Part of a small language model's weights.
Size: 16 layers, width 512, 4 heads of 128 (1 for keys and values), vocabulary 16384, 69.7M parameters.
Training: a variant of Adam for these matrices, 1038M tokens.
Each number is 50 + 10 x the weight over its row's rms, rounded and kept within 0 to 99. Layers, rows and columns count from 0. The size before them is the row's rms in percent of the matrix's.

# layer 12 attention output, 512x512, rms 0.0542, rows 214-322, columns 320-383
089:41 51 51 57 48 46 36 57 57 50 57 79 41 38 55 58 54 48 57 46 60 53 49 47 39 47 42 57 22 44 44 58 31 52 49 50 40 50 42 56 63 53 73 51 43 37 36 56 58 46 52 54 50 59 54 41 48 53 52 47 33 48 51 49
133:40 66 46 45 58 45 52 37 40 60 48 48 47 55 60 67 52 54 56 42 49 58 54 37 44 55 39 49 53 56 53 58 56 51 57 57 53 47 57 43 27 52 60 56 41 51 37 43 56 60 46 59 39 48 48 51 57 57 56 66 44 61 53 53
101:31 22 55 56 50 37 46 44 47 51 41 32 42 54 55 57 47 86 48 48 41 36 69 36 47 60 48 46 51 36 65 54 65 47 42 55 47 54 71 49 49 66 39 56 39 68 54 61 66 38 49 58 38 51 69 44 40 35 44 41 57 41 58 51
088:34 36 55 54 61 49 56 58 46 54 52 64 46 43 62 51 58 52 46 34 43 36 52 45 51 43 48 58 50 34 53 61 32 51 54 58 28 56 49 47 60 55 31 54 56 51 27 63 64 42 31 70 52 59 61 31 55 42 49 42 47 46 58 53
113:53 44 52 71 62 58 56 55 45 40 40 54 59 39 38 47 54 57 64 64 33 70 65 56 48 55 48 42 39 61 68 46 50 39 42 50 59 56 36 57 60 37 43 58 42 49 50 37 51 62 49 45 40 36 39 52 60 49 55 36 62 44 48 42
088:43 40 50 27 36 37 33 48 58 60 68 42 62 62 60 72 70 36 44 52 51 54 49 44 55 50 39 56 32 43 45 70 32 54 69 35 74 41 43 48 54 59 44 55 65 54 30 32 47 35 47 58 56 40 60 55 41 40 63 59 54 61 45 46
082:39 49 49 34 54 34 49 50 58 49 58 50 67 64 51 49 64 64 38 48 41 44 62 45 40 57 67 52 58 58 68 40 45 42 54 47 60 55 60 55 34 57 36 34 61 49 45 51 61 48 44 60 49 48 71 41 34 44 45 58 48 37 69 50
085:57 55 64 39 44 40 45 60 58 50 54 49 61 46 45 58 67 41 59 48 48 58 40 58 38 56 48 51 47 64 36 63 49 50 49 34 53 43 44 50 56 45 43 42 49 49 42 40 33 47 53 48 41 57 47 46 41 54 47 74 39 51 50 45
099:25 38 48 45 30 21 49 51 62 49 57 66 56 45 49 45 43 46 46 45 70 60 39 50 48 47 57 36 44 50 44 61 39 63 56 43 48 57 52 50 40 47 53 36 47 39 65 49 55 25 42 48 40 58 56 29 39 49 50 49 53 56 58 51
093:57 44 39 49 44 56 56 47 50 50 55 54 54 59 41 43 51 39 59 47 40 48 23 56 65 64 53 62 39 64 42 46 58 50 50 49 54 56 23 60 68 38 67 71 37 48 37 24 36 68 44 40 35 44 44 63 54 37 37 47 49 56 36 44
093:46 68 57 29 57 43 52 64 57 50 70 39 68 38 63 43 27 41 40 32 78 45 35 40 56 46 56 47 59 51 50 45 44 41 59 51 40 45 60 52 40 61 39 43 54 62 60 60 52 38 34 56 73 53 55 39 54 36 69 53 38 47 69 60
146:55 51 42 50 68 58 59 44 47 46 51 60 70 25 50 62 51 50 40 43 55 67 49 53 68 47 47 41 60 59 54 40 58 50 44 72 43 49 51 43 57 32 53 55 31 69 47 45 42 71 46 52 40 19 43 52 57 44 62 53 50 49 54 47
145:65 37 44 45 66 58 62 43 51 49 56 36 55 31 51 31 52 55 46 20 55 44 26 47 63 54 51 53 45 63 53 47 58 51 69 52 55 57 55 48 47 65 34 65 61 64 43 47 52 50 45 50 54 33 43 60 59 44 62 33 44 53 45 57
110:76 40 59 53 59 55 37 57 50 43 36 29 67 62 40 47 65 47 62 77 52 61 51 59 24 63 74 49 53 54 40 46 57 44 42 39 58 53 36 50 41 47 50 42 50 47 48 42 48 54 67 42 43 57 40 50 53 62 28 45 56 48 34 40
087:61 45 58 53 64 51 36 43 62 46 30 68 36 59 46 71 62 63 52 40 39 48 50 46 37 57 49 55 40 41 74 41 55 54 41 63 49 43 49 53 63 42 56 65 32 64 37 49 48 66 62 48 35 54 45 58 61 50 62 64 68 50 51 43
089:50 53 53 58 43 56 56 52 45 54 45 45 43 50 49 43 55 54 52 40 34 42 65 45 50 48 41 47 39 50 52 44 46 55 40 51 33 54 62 45 45 53 67 58 47 54 45 64 59 48 40 47 51 50 47 58 51 48 40 41 41 47 45 52
084:56 54 55 57 64 60 50 44 50 61 54 58 43 49 46 56 66 44 45 42 36 53 44 50 34 50 46 53 39 67 56 42 41 69 54 55 41 52 63 34 53 50 44 59 45 55 36 53 42 62 49 43 48 76 38 70 41 49 42 61 64 46 27 41
088:37 70 50 40 51 46 29 50 69 58 55 49 57 71 58 59 46 46 21 69 72 42 52 32 52 54 73 78 48 59 45 50 52 58 54 45 48 45 36 69 54 45 52 47 54 38 55 62 57 37 41 52 56 63 65 39 38 35 57 54 33 57 57 67
112:41 47 39 64 45 51 61 48 51 45 43 49 53 47 52 50 43 47 51 56 48 52 34 49 62 47 48 64 41 61 55 41 42 59 41 48 38 49 37 46 65 50 59 59 34 52 54 41 58 42 42 70 62 47 50 43 43 40 51 46 43 55 42 47
094:52 36 48 32 43 46 50 69 55 42 64 67 59 67 42 42 49 16 64 43 71 55 44 59 53 48 50 57 62 66 41 44 45 65 67 47 70 50 30 47 65 54 33 46 51 60 61 47 33 67 40 34 41 56 47 51 45 46 67 44 52 43 51 47
109:76 44 41 22 57 44 49 61 51 36 64 53 82 43 49 49 43 33 62 54 56 67 46 58 45 40 46 50 50 62 57 58 54 50 48 52 60 49 39 56 57 33 60 51 48 50 48 45 50 58 52 58 50 26 39 38 56 45 57 32 46 29 37 44
104:49 52 48 52 39 46 32 52 47 39 54 48 30 79 42 32 76 47 61 41 38 56 58 42 31 57 47 51 50 50 39 40 38 34 46 51 55 48 48 68 67 56 52 48 59 42 25 43 35 58 50 33 54 52 48 65 44 51 51 51 51 56 67 56
096:55 25 56 53 56 53 38 60 47 49 32 50 42 70 41 57 58 49 60 65 43 56 63 59 30 67 49 39 50 66 51 45 44 37 32 43 58 62 36 50 55 46 37 53 52 53 44 50 57 60 55 39 36 53 41 55 61 49 51 49 53 43 48 58
095:34 51 41 46 51 38 62 45 36 42 57 34 68 54 63 48 39 74 39 47 50 43 47 49 50 57 58 58 71 68 43 32 63 37 46 62 43 64 62 39 25 49 44 40 41 64 45 62 56 46 51 49 31 53 60 53 40 42 34 62 47 51 53 51
091:57 40 45 44 41 54 56 55 50 60 44 60 46 51 48 56 55 50 42 53 39 35 44 60 41 58 45 47 41 56 50 58 53 47 50 44 51 58 68 49 56 52 53 50 51 52 48 60 55 59 47 41 30 71 46 62 40 58 48 41 56 50 46 53
112:38 58 46 48 56 54 64 28 50 55 50 56 58 42 59 44 50 58 38 47 43 46 59 35 63 47 41 50 49 22 55 54 46 49 48 57 44 69 58 51 35 59 46 57 56 39 52 69 67 36 46 43 57 65 59 50 51 46 33 42 56 45 46 58
087:63 54 65 40 44 45 58 63 51 54 46 49 60 50 49 59 51 56 47 55 57 47 56 46 49 48 49 41 60 62 40 44 50 63 51 62 44 60 60 56 42 56 46 46 47 61 45 48 55 39 60 66 40 63 49 53 37 53 49 39 47 63 40 59
089:37 47 51 55 45 50 54 49 49 49 53 46 47 42 51 51 54 52 45 54 51 41 38 49 53 42 42 39 48 64 51 46 69 44 54 59 56 69 62 54 44 50 31 48 49 63 58 49 46 49 54 52 44 54 49 39 34 43 39 39 38 52 59 59
090:48 46 66 47 50 42 43 50 57 52 46 69 56 51 53 68 54 62 57 49 45 53 60 48 40 48 68 50 41 53 52 46 48 48 44 49 42 58 51 66 50 48 57 49 36 50 53 64 43 32 55 51 51 52 61 36 43 41 48 46 59 55 55 48
113:52 38 47 54 67 45 48 58 58 42 49 69 48 56 39 51 53 53 59 83 42 63 66 46 44 62 58 48 37 61 38 38 38 57 50 55 68 40 38 63 61 40 59 52 48 43 36 42 45 68 64 43 45 32 49 54 57 42 66 45 54 65 61 46
093:47 47 49 44 82 51 63 49 47 51 49 53 64 41 51 37 36 44 61 52 72 43 40 47 59 24 51 60 60 60 40 34 31 35 63 59 48 53 47 65 57 53 41 53 51 42 76 46 59 53 50 53 54 34 41 46 50 48 41 33 23 59 58 59
095:58 60 48 49 40 50 53 58 39 43 43 50 43 60 53 52 54 58 49 70 36 51 54 47 50 75 47 54 33 45 59 34 48 63 45 50 46 71 40 59 62 50 66 47 27 65 43 58 49 54 52 44 47 63 54 53 34 45 55 54 51 45 51 50
110:52 44 42 65 58 50 37 50 47 34 32 49 39 62 43 54 55 52 65 63 26 71 59 57 33 59 53 50 28 54 57 52 54 46 25 40 48 47 30 58 59 28 68 56 32 45 50 44 43 51 50 39 49 55 51 42 47 54 36 46 70 47 58 40
091:36 38 41 52 40 54 53 53 53 49 61 48 42 42 58 36 68 63 52 30 59 71 46 48 53 53 44 51 59 55 53 51 51 63 44 63 41 52 49 65 53 48 54 54 42 44 58 50 58 39 44 53 34 52 55 51 29 42 53 40 46 42 53 50
111:39 44 51 57 54 55 57 41 41 62 59 31 62 48 64 77 43 77 36 52 30 45 61 42 44 63 45 38 67 47 64 27 60 54 33 64 38 58 71 49 31 35 47 55 30 56 53 64 57 52 50 71 38 46 65 53 55 47 45 58 49 56 58 52
109:50 51 62 40 67 49 44 54 49 53 64 44 46 58 39 39 41 38 65 49 64 54 60 49 50 66 59 51 53 64 34 52 35 51 59 37 61 39 48 60 54 61 41 44 62 55 77 55 38 48 32 51 49 34 35 38 48 36 71 68 41 53 83 58
102:43 62 54 65 56 51 49 51 43 50 44 52 52 74 42 51 68 49 57 71 57 43 58 59 48 44 46 50 37 63 40 50 31 46 41 41 50 66 43 53 58 43 67 48 49 35 44 45 53 48 50 28 39 71 46 64 46 58 35 47 50 52 54 54
084:60 57 56 48 51 62 55 51 46 58 49 46 30 59 56 41 66 58 46 21 49 33 42 52 55 36 51 47 72 49 43 42 61 57 56 63 43 52 67 39 47 55 38 53 43 47 47 51 57 47 56 43 50 60 44 55 59 60 46 53 58 43 36 54
096:36 41 61 74 48 43 33 47 53 58 46 49 46 50 49 70 48 68 50 67 35 69 59 48 45 44 46 51 48 29 47 52 39 39 43 47 48 44 57 49 52 46 50 55 24 41 33 51 52 48 60 45 50 47 63 42 49 55 36 40 57 54 43 41
089:55 43 46 57 42 60 72 58 57 50 56 48 39 35 45 57 57 64 54 49 41 60 46 56 63 57 48 50 52 54 68 55 52 65 48 60 37 45 57 26 42 40 55 39 42 45 46 36 58 61 55 36 44 54 55 71 53 66 42 42 55 51 47 42
102:39 32 55 36 50 34 42 41 53 51 73 44 58 52 61 59 55 50 22 29 69 50 49 41 57 61 57 50 72 55 39 53 50 32 64 59 57 48 51 51 36 66 37 45 68 55 46 55 62 48 35 67 46 25 63 61 72 35 48 51 50 56 67 53
081:42 56 58 52 55 44 58 50 51 44 48 45 78 31 56 61 41 44 57 51 69 53 30 42 57 61 48 41 50 55 45 61 54 53 59 53 52 51 43 45 55 50 34 60 50 62 48 57 57 38 53 73 62 39 56 30 57 48 58 34 60 48 51 55
098:58 55 56 38 34 50 51 53 58 52 47 53 43 43 43 59 58 48 55 48 50 51 59 45 51 69 48 55 42 46 60 44 39 52 54 48 55 61 42 57 48 53 42 45 56 56 53 40 45 48 60 64 43 52 59 46 45 42 56 51 51 54 65 56
112:66 40 55 42 53 60 36 53 66 41 59 44 49 44 44 45 49 28 49 49 66 58 54 52 43 36 60 43 59 62 38 52 48 45 48 47 50 53 53 44 48 53 41 37 69 44 56 59 46 46 46 43 61 45 49 56 58 47 47 32 49 56 61 52
089:61 48 62 54 46 66 48 57 53 45 48 46 51 49 45 44 45 43 46 60 43 53 78 45 36 61 54 57 40 46 64 43 44 53 59 57 47 48 54 42 65 48 35 48 57 55 58 58 33 52 46 67 60 47 61 35 36 49 52 35 50 39 54 49
086:57 47 50 54 49 58 49 46 54 43 52 40 55 49 60 53 39 44 42 61 46 55 36 61 60 41 50 34 59 49 57 41 55 45 61 54 37 44 68 31 46 46 43 55 56 49 50 55 47 57 36 39 40 54 52 55 46 48 22 50 49 40 47 42
090:46 45 50 60 63 53 37 49 43 34 31 64 45 53 31 45 52 51 60 59 39 72 62 55 50 58 51 39 32 39 65 43 48 36 21 44 42 49 33 60 60 41 63 54 37 50 49 42 62 48 44 42 59 49 42 37 51 53 37 37 70 42 54 40
151:37 71 55 65 49 49 70 38 36 70 38 43 51 37 73 75 41 78 27 49 40 40 35 34 65 46 41 53 65 41 57 37 65 64 55 69 17 50 71 50 41 55 49 55 31 59 69 67 63 39 42 78 50 60 53 41 39 46 49 65 34 47 34 64
099:53 50 31 59 32 48 49 42 49 47 44 61 30 66 52 51 46 42 47 60 37 59 53 53 43 33 49 62 40 56 46 47 52 68 62 59 58 34 55 39 59 40 52 46 40 38 44 36 39 73 60 30 42 68 55 63 33 65 56 57 53 42 36 45
092:53 48 52 58 50 46 56 57 61 39 41 46 84 38 47 55 62 50 55 47 56 72 48 60 29 68 59 52 53 65 57 52 56 43 43 48 39 48 53 41 43 46 45 51 43 68 45 53 44 57 38 56 29 72 36 44 45 56 43 62 68 44 27 36
128:57 39 43 63 56 49 47 63 46 32 41 56 44 50 33 32 49 51 65 68 33 72 54 61 41 57 51 50 41 61 49 44 44 45 46 47 53 42 28 55 70 27 52 53 42 45 46 34 33 69 44 39 49 31 33 49 56 53 52 40 56 44 65 41
084:40 43 54 41 61 34 48 49 49 49 53 46 70 66 40 65 64 49 48 58 59 48 55 42 42 52 54 47 63 54 35 43 70 36 64 51 69 46 45 61 45 47 32 46 42 58 59 48 33 68 51 53 37 38 36 47 61 44 49 50 56 46 59 52
088:63 33 52 53 37 64 39 53 59 55 47 66 61 38 47 53 59 41 50 43 67 58 37 53 46 63 40 64 30 40 64 60 41 53 52 37 49 52 45 45 47 46 59 55 58 52 48 44 50 38 54 51 51 57 49 48 51 44 57 50 51 51 44 48
101:48 61 39 68 58 57 47 43 49 49 50 29 50 46 61 47 53 57 42 42 43 40 37 41 61 33 55 62 64 39 47 45 44 47 51 69 39 52 52 43 60 57 56 49 31 52 28 42 48 58 46 40 59 44 61 62 65 58 49 76 46 45 36 48
105:33 61 41 56 60 56 58 31 46 55 38 61 48 45 55 56 31 64 41 52 20 44 66 60 46 44 41 36 38 32 47 57 57 46 44 44 52 56 61 24 32 53 61 59 26 50 48 63 56 48 52 44 48 58 57 69 58 68 31 67 53 63 40 43
099:30 40 66 42 43 43 61 51 52 62 54 37 57 45 49 44 47 44 54 37 49 38 38 45 66 61 44 39 55 45 56 42 43 49 59 54 40 50 57 49 43 64 44 51 59 55 65 70 57 43 49 67 55 53 56 36 41 43 67 36 40 54 38 60
106:55 52 53 64 60 56 58 47 39 45 42 27 58 32 54 49 53 60 53 65 38 71 64 46 40 61 38 55 51 35 78 34 57 55 40 58 39 38 45 44 60 30 58 50 34 53 47 52 59 41 51 46 44 44 47 38 35 51 71 43 67 54 35 44
100:58 64 65 52 46 51 48 59 38 52 50 43 59 60 55 41 62 60 46 57 40 33 53 50 38 52 58 44 35 60 54 46 40 55 48 49 49 57 42 62 52 48 63 47 59 41 54 57 54 32 42 54 42 64 50 39 57 45 38 41 39 45 52 51
094:63 50 44 47 41 46 60 53 46 50 50 39 52 40 66 42 40 40 50 52 52 45 33 49 58 50 44 38 61 45 50 51 55 41 55 45 51 50 54 41 43 61 37 45 52 68 61 53 62 36 52 69 52 45 38 53 53 41 49 48 48 51 53 49
090:54 58 48 40 46 62 52 50 62 65 55 40 38 49 50 41 39 42 35 46 37 51 29 45 63 38 33 63 38 44 57 49 48 68 53 50 39 54 66 36 38 62 42 68 77 43 52 54 60 41 65 63 66 48 42 52 44 45 39 39 50 59 40 63
114:48 55 50 34 37 39 53 59 56 40 66 62 61 53 34 44 63 37 52 43 52 61 66 60 54 53 57 40 55 67 26 50 42 53 41 34 59 53 38 45 51 51 66 38 57 42 40 45 27 45 54 34 44 53 50 57 46 57 40 50 48 66 61 46
097:31 71 52 49 47 41 42 52 60 53 75 43 51 43 65 39 56 47 48 55 69 53 30 50 73 38 67 57 62 44 34 54 42 39 55 43 58 41 60 58 53 58 28 38 48 36 71 42 52 43 42 56 58 50 61 43 43 53 58 56 39 61 38 48
095:45 43 29 50 62 55 46 47 43 42 35 51 57 69 50 58 45 60 56 57 37 40 71 48 38 37 65 55 61 48 55 52 40 36 36 58 54 45 53 48 47 45 54 46 49 51 47 55 48 62 52 44 48 37 63 44 60 49 45 59 57 59 77 44
109:42 37 54 52 50 58 42 49 50 52 54 55 40 52 52 50 52 60 46 49 46 46 67 46 55 50 56 49 35 47 68 45 43 36 42 48 54 48 48 68 44 41 48 49 58 54 60 52 36 48 64 54 69 44 42 55 57 36 58 50 41 47 56 56
092:65 27 43 51 69 46 65 35 42 45 37 41 64 54 55 66 43 66 55 57 27 40 52 53 41 47 57 53 54 52 68 46 53 32 47 53 33 52 52 48 48 30 68 54 29 41 45 53 57 61 58 45 44 35 60 47 54 56 30 44 70 59 45 47
089:58 28 44 61 39 55 48 50 43 50 27 70 42 55 43 45 45 46 51 51 43 59 45 49 48 45 50 47 36 55 49 50 56 58 63 45 58 60 35 49 49 62 51 52 37 44 41 34 59 52 50 44 44 63 47 57 52 62 40 41 69 56 34 44
093:48 65 47 43 30 40 51 54 46 61 51 47 42 76 44 67 52 42 57 66 33 61 41 56 33 56 34 45 26 36 57 52 51 57 55 40 67 51 53 51 38 45 57 46 35 53 44 36 41 58 59 51 47 64 51 40 35 50 48 45 47 63 44 44
116:33 30 60 41 35 33 35 57 61 36 68 56 68 70 50 50 51 32 57 49 62 54 49 55 45 50 52 39 70 49 46 63 42 41 46 49 57 39 40 43 65 40 44 39 49 47 67 49 38 67 35 58 58 37 52 46 52 49 65 59 58 41 63 43
087:44 41 44 52 31 26 44 54 54 54 47 38 37 45 57 55 61 69 50 45 50 44 47 47 49 55 37 56 55 53 48 48 63 40 45 54 47 49 53 44 48 55 55 43 39 51 36 39 60 52 54 50 53 60 63 45 38 56 60 73 60 45 63 43
096:59 67 45 37 53 63 51 39 52 59 32 53 68 48 51 63 38 52 42 43 53 40 33 46 48 38 47 39 57 50 59 45 52 46 50 47 48 59 45 52 59 54 45 57 41 53 47 54 58 59 44 64 50 62 63 66 56 53 45 49 50 57 21 45
098:54 51 57 38 47 40 51 55 54 57 64 49 45 59 63 55 72 55 42 37 48 39 50 45 41 58 45 59 44 26 62 46 35 49 67 55 50 61 47 51 53 44 47 47 56 38 54 42 61 47 46 52 58 68 62 49 53 46 56 69 48 44 59 47
128:39 63 42 54 61 44 50 45 43 47 55 44 48 60 37 53 37 45 64 53 35 50 69 51 43 58 40 48 55 51 39 43 52 37 35 47 61 60 40 49 38 52 66 60 41 44 65 59 50 56 63 40 56 44 48 57 48 54 30 54 61 57 67 43
102:26 56 52 47 40 37 34 42 59 52 77 45 57 45 71 53 55 50 49 27 64 43 56 50 68 43 53 60 88 38 35 53 50 39 56 54 53 37 71 48 43 54 40 41 59 51 48 65 62 45 31 45 54 43 66 54 54 49 56 67 34 71 62 46
099:55 64 64 45 61 54 59 52 57 48 58 68 54 27 50 52 36 48 54 47 84 48 33 54 46 39 44 43 44 51 39 53 49 60 66 59 53 46 60 38 45 51 51 40 54 39 52 43 45 49 48 47 57 39 40 48 72 61 53 51 44 53 43 49
090:52 57 46 65 58 51 40 46 49 41 32 55 27 52 47 65 39 64 42 46 35 63 30 61 42 28 64 62 59 47 57 41 63 61 47 55 41 30 62 42 54 52 59 43 26 57 60 48 52 44 41 36 50 51 56 42 54 65 52 47 58 47 30 39
106:38 57 55 51 31 33 49 48 48 55 60 53 56 53 54 51 48 46 55 46 48 46 53 52 54 54 53 45 43 27 66 47 39 24 41 31 52 42 45 53 48 52 71 48 31 46 38 52 46 34 40 45 64 50 63 48 50 54 26 41 55 57 43 46
085:31 32 42 55 52 53 44 36 40 54 40 39 58 67 48 55 40 57 52 74 37 49 82 49 50 48 51 40 49 51 57 40 20 38 30 51 43 38 36 56 64 43 70 55 37 51 67 39 55 59 46 53 48 37 60 40 46 47 45 52 43 59 54 47
135:52 32 43 55 61 56 53 43 42 42 38 42 63 52 37 63 44 53 59 53 49 64 65 64 31 50 50 45 54 70 41 55 57 39 43 51 55 33 41 33 43 37 61 44 45 59 33 46 39 72 52 39 30 43 40 60 59 55 54 52 44 45 40 38
087:55 44 39 35 54 39 60 49 51 46 39 38 63 46 52 70 64 61 48 54 55 61 36 49 54 58 57 39 68 44 57 49 74 52 36 56 40 68 51 46 41 43 44 38 23 61 53 41 48 51 55 53 41 29 58 45 32 45 49 54 50 46 49 44
091:56 46 40 46 62 71 59 35 59 65 60 48 48 46 63 39 40 54 44 52 51 46 44 41 68 50 43 52 44 31 53 56 51 49 62 44 47 47 59 61 50 66 51 61 49 36 65 60 58 38 36 36 48 49 66 54 57 45 62 34 45 46 43 56
095:51 55 47 31 74 57 48 55 52 54 52 53 49 42 56 48 27 44 73 34 60 48 37 44 64 34 54 74 53 53 30 55 35 66 53 58 66 42 45 68 64 63 53 56 41 44 56 40 53 44 40 53 74 17 45 43 49 42 59 31 36 65 53 49
109:43 33 51 40 55 52 66 44 45 60 48 37 59 43 50 56 48 55 61 40 44 38 60 45 61 57 32 40 43 47 67 44 62 45 53 44 45 74 49 50 32 54 65 69 39 54 49 65 56 50 56 53 41 53 52 56 53 38 39 29 50 55 45 50
109:44 45 61 37 41 46 55 57 47 59 86 60 56 44 63 44 51 34 56 18 65 43 38 42 73 57 47 34 66 32 58 61 41 47 63 50 44 51 63 56 52 57 48 52 56 48 52 56 54 37 33 66 62 43 50 45 60 42 52 45 43 54 58 48
114:46 42 39 40 51 51 66 45 39 46 61 47 64 35 64 61 42 64 31 41 51 59 52 60 49 55 49 39 62 53 52 56 43 63 44 60 47 52 47 32 40 27 65 38 46 62 39 47 50 61 43 49 27 43 50 74 62 45 47 57 32 46 35 44
115:50 46 55 43 55 44 46 63 51 44 59 58 34 40 40 37 53 41 65 52 59 53 54 50 59 60 50 61 39 47 43 51 39 56 44 49 49 44 48 68 62 55 39 55 56 45 56 39 54 40 42 56 70 26 32 41 49 43 49 43 44 51 84 61
097:40 51 65 57 41 40 54 57 47 36 55 58 62 66 52 60 63 53 67 63 57 45 57 61 34 63 72 54 40 49 43 57 51 54 43 41 63 55 25 53 49 39 35 35 35 48 60 34 24 53 47 50 41 66 56 37 29 51 47 65 39 36 42 41
099:56 62 54 23 60 42 48 49 47 54 58 55 56 62 49 44 38 32 44 43 63 50 65 43 49 34 62 50 58 56 57 47 38 53 59 57 51 32 54 58 50 56 74 47 60 51 53 56 43 51 45 36 70 30 41 58 65 51 56 42 45 49 64 53
101:54 76 35 55 42 57 47 50 45 54 40 43 38 57 53 51 48 39 50 65 44 50 40 49 51 61 50 76 34 66 48 34 43 63 60 45 45 56 46 57 46 61 48 52 50 51 63 41 58 37 54 62 56 52 40 42 27 53 44 57 35 52 34 62
109:59 48 52 59 52 58 50 70 55 44 42 56 41 52 41 45 60 49 59 61 35 62 69 60 43 51 54 64 35 77 50 52 41 47 45 49 56 33 52 63 70 29 60 40 56 44 37 46 33 67 59 32 46 43 35 63 45 55 58 45 54 47 45 48
090:26 53 37 46 46 45 32 55 55 42 49 48 27 64 53 52 41 55 52 62 33 55 48 49 36 60 40 49 30 61 59 56 39 54 37 44 54 37 55 52 46 41 47 52 62 52 32 54 59 57 49 69 56 52 45 49 53 50 54 39 38 54 62 57
088:56 49 57 29 44 50 50 56 55 48 58 53 58 62 54 53 68 33 41 40 79 46 37 43 49 64 48 63 49 64 40 51 66 53 52 50 62 46 49 54 58 40 49 47 47 52 35 51 43 53 44 51 52 53 44 42 44 46 59 61 42 42 46 48
090:48 44 54 51 42 59 57 47 44 68 38 51 50 47 60 49 47 50 47 41 55 43 62 49 60 67 27 47 70 36 53 62 47 41 54 55 50 55 66 39 36 68 32 41 51 80 66 59 48 58 44 51 30 67 52 63 51 50 50 69 56 38 43 58
086:54 44 51 57 54 68 55 51 42 44 46 53 68 54 45 48 41 27 70 56 48 54 34 55 45 63 44 47 52 64 51 55 37 49 46 49 40 33 43 55 67 36 50 49 60 43 45 39 27 69 46 55 53 37 38 56 49 60 50 49 54 53 41 46
107:19 56 49 47 56 58 44 39 51 65 57 52 48 42 63 60 43 65 39 38 60 39 60 36 70 49 44 56 72 39 47 51 49 46 49 57 22 54 69 52 40 70 58 48 43 48 63 66 57 38 38 73 51 47 67 53 43 50 54 55 40 60 57 58
097:37 50 45 51 44 39 52 48 43 54 44 64 40 40 57 63 57 66 53 30 46 70 52 42 49 63 44 45 45 53 65 53 47 55 48 52 51 51 53 63 46 57 54 55 36 69 61 63 44 47 55 70 44 50 45 51 35 41 49 57 36 44 41 54
100:56 33 34 60 71 69 60 46 43 50 35 51 47 60 46 30 41 38 51 58 47 36 47 48 45 51 56 54 28 58 49 41 41 59 58 39 51 60 42 61 44 55 53 50 61 48 36 56 57 47 49 36 50 58 42 57 41 48 46 28 50 51 55 58
096:57 66 39 50 63 62 37 45 46 55 28 54 40 57 37 41 50 52 42 75 53 61 65 37 58 51 61 55 34 48 54 49 44 75 52 47 45 58 36 64 40 57 57 57 39 49 61 56 63 22 56 50 38 63 60 46 38 53 40 23 48 45 32 56
085:59 42 50 49 35 48 64 49 44 55 51 45 41 40 49 35 59 32 56 50 54 52 47 56 56 51 40 51 49 40 51 50 53 41 60 40 67 43 26 42 50 38 56 54 54 47 46 43 60 58 66 55 42 48 40 66 64 49 57 49 62 57 36 42
085:65 35 48 53 57 60 53 43 44 52 35 51 56 55 56 72 47 67 45 64 42 44 61 49 42 41 56 38 75 45 62 49 53 44 52 60 38 48 52 31 57 38 36 50 36 53 55 58 46 67 51 55 52 49 52 60 54 63 48 53 70 43 41 42
095:38 53 47 36 35 35 31 60 64 48 51 45 48 59 65 59 63 58 57 51 67 50 55 52 60 32 63 69 69 51 42 49 48 38 43 49 60 47 67 47 47 40 52 27 47 46 57 66 49 47 39 42 57 62 66 44 48 41 50 52 43 62 44 46
114:48 57 43 64 54 58 52 34 43 60 37 50 51 50 58 49 28 71 39 58 53 43 52 39 46 50 54 56 40 47 61 42 46 53 55 58 40 58 61 65 30 64 54 51 67 43 55 56 72 34 59 42 40 64 63 48 55 54 41 52 43 60 36 72
097:47 45 50 57 66 59 55 46 52 47 33 56 48 34 45 45 44 54 65 55 62 47 35 51 40 48 46 37 39 40 53 54 53 49 58 42 41 56 49 54 49 64 32 53 36 42 71 51 57 31 53 58 59 53 55 28 47 56 49 36 61 48 39 45
092:55 59 62 57 53 75 47 44 59 63 50 50 39 52 45 47 45 48 44 36 56 49 47 53 52 40 46 45 41 49 51 54 40 58 53 58 46 61 78 34 49 66 37 52 45 34 58 60 51 39 59 43 48 61 38 61 48 60 36 40 53 41 47 50
085:68 48 34 40 49 53 51 50 47 53 71 49 53 52 38 55 52 47 52 30 29 52 66 51 29 51 30 47 39 48 60 48 56 36 47 43 67 52 46 40 54 46 69 63 39 50 31 61 56 63 65 46 49 51 41 74 55 48 56 45 63 52 43 40
098:57 42 56 40 59 46 49 61 48 54 58 57 50 60 50 49 52 48 55 50 60 42 51 55 37 44 50 46 57 63 62 52 42 39 58 51 63 48 58 46 47 39 39 45 65 57 42 61 55 57 51 35 49 56 43 60 53 50 58 44 53 41 58 49
105:41 63 58 47 57 44 48 54 59 56 67 52 57 40 54 31 38 45 50 45 68 38 39 44 83 43 50 45 65 32 37 44 35 41 70 47 50 52 48 62 46 62 38 51 55 42 62 51 55 41 36 57 64 33 51 53 45 48 69 59 31 53 57 52
118:50 30 54 54 44 61 46 55 53 43 41 62 41 61 31 51 57 49 50 67 39 47 74 74 33 51 45 38 28 48 54 51 44 51 43 29 62 57 44 48 50 47 58 52 52 34 46 52 47 47 67 31 24 70 44 52 57 63 26 45 59 35 42 44
094:50 50 55 23 50 42 50 53 60 50 53 43 49 65 57 54 51 37 55 60 72 50 48 45 42 65 56 52 47 54 53 44 56 41 50 44 62 47 44 63 42 48 49 48 55 50 38 36 37 53 61 28 45 53 49 57 43 45 46 65 59 48 62 49
095:51 46 54 43 53 57 40 49 57 43 64 69 38 36 47 43 43 48 51 45 53 39 41 58 58 56 46 45 30 54 30 56 65 54 45 63 42 53 61 44 63 57 37 52 58 36 43 45 53 39 48 53 47 48 42 53 52 60 43 36 51 39 56 52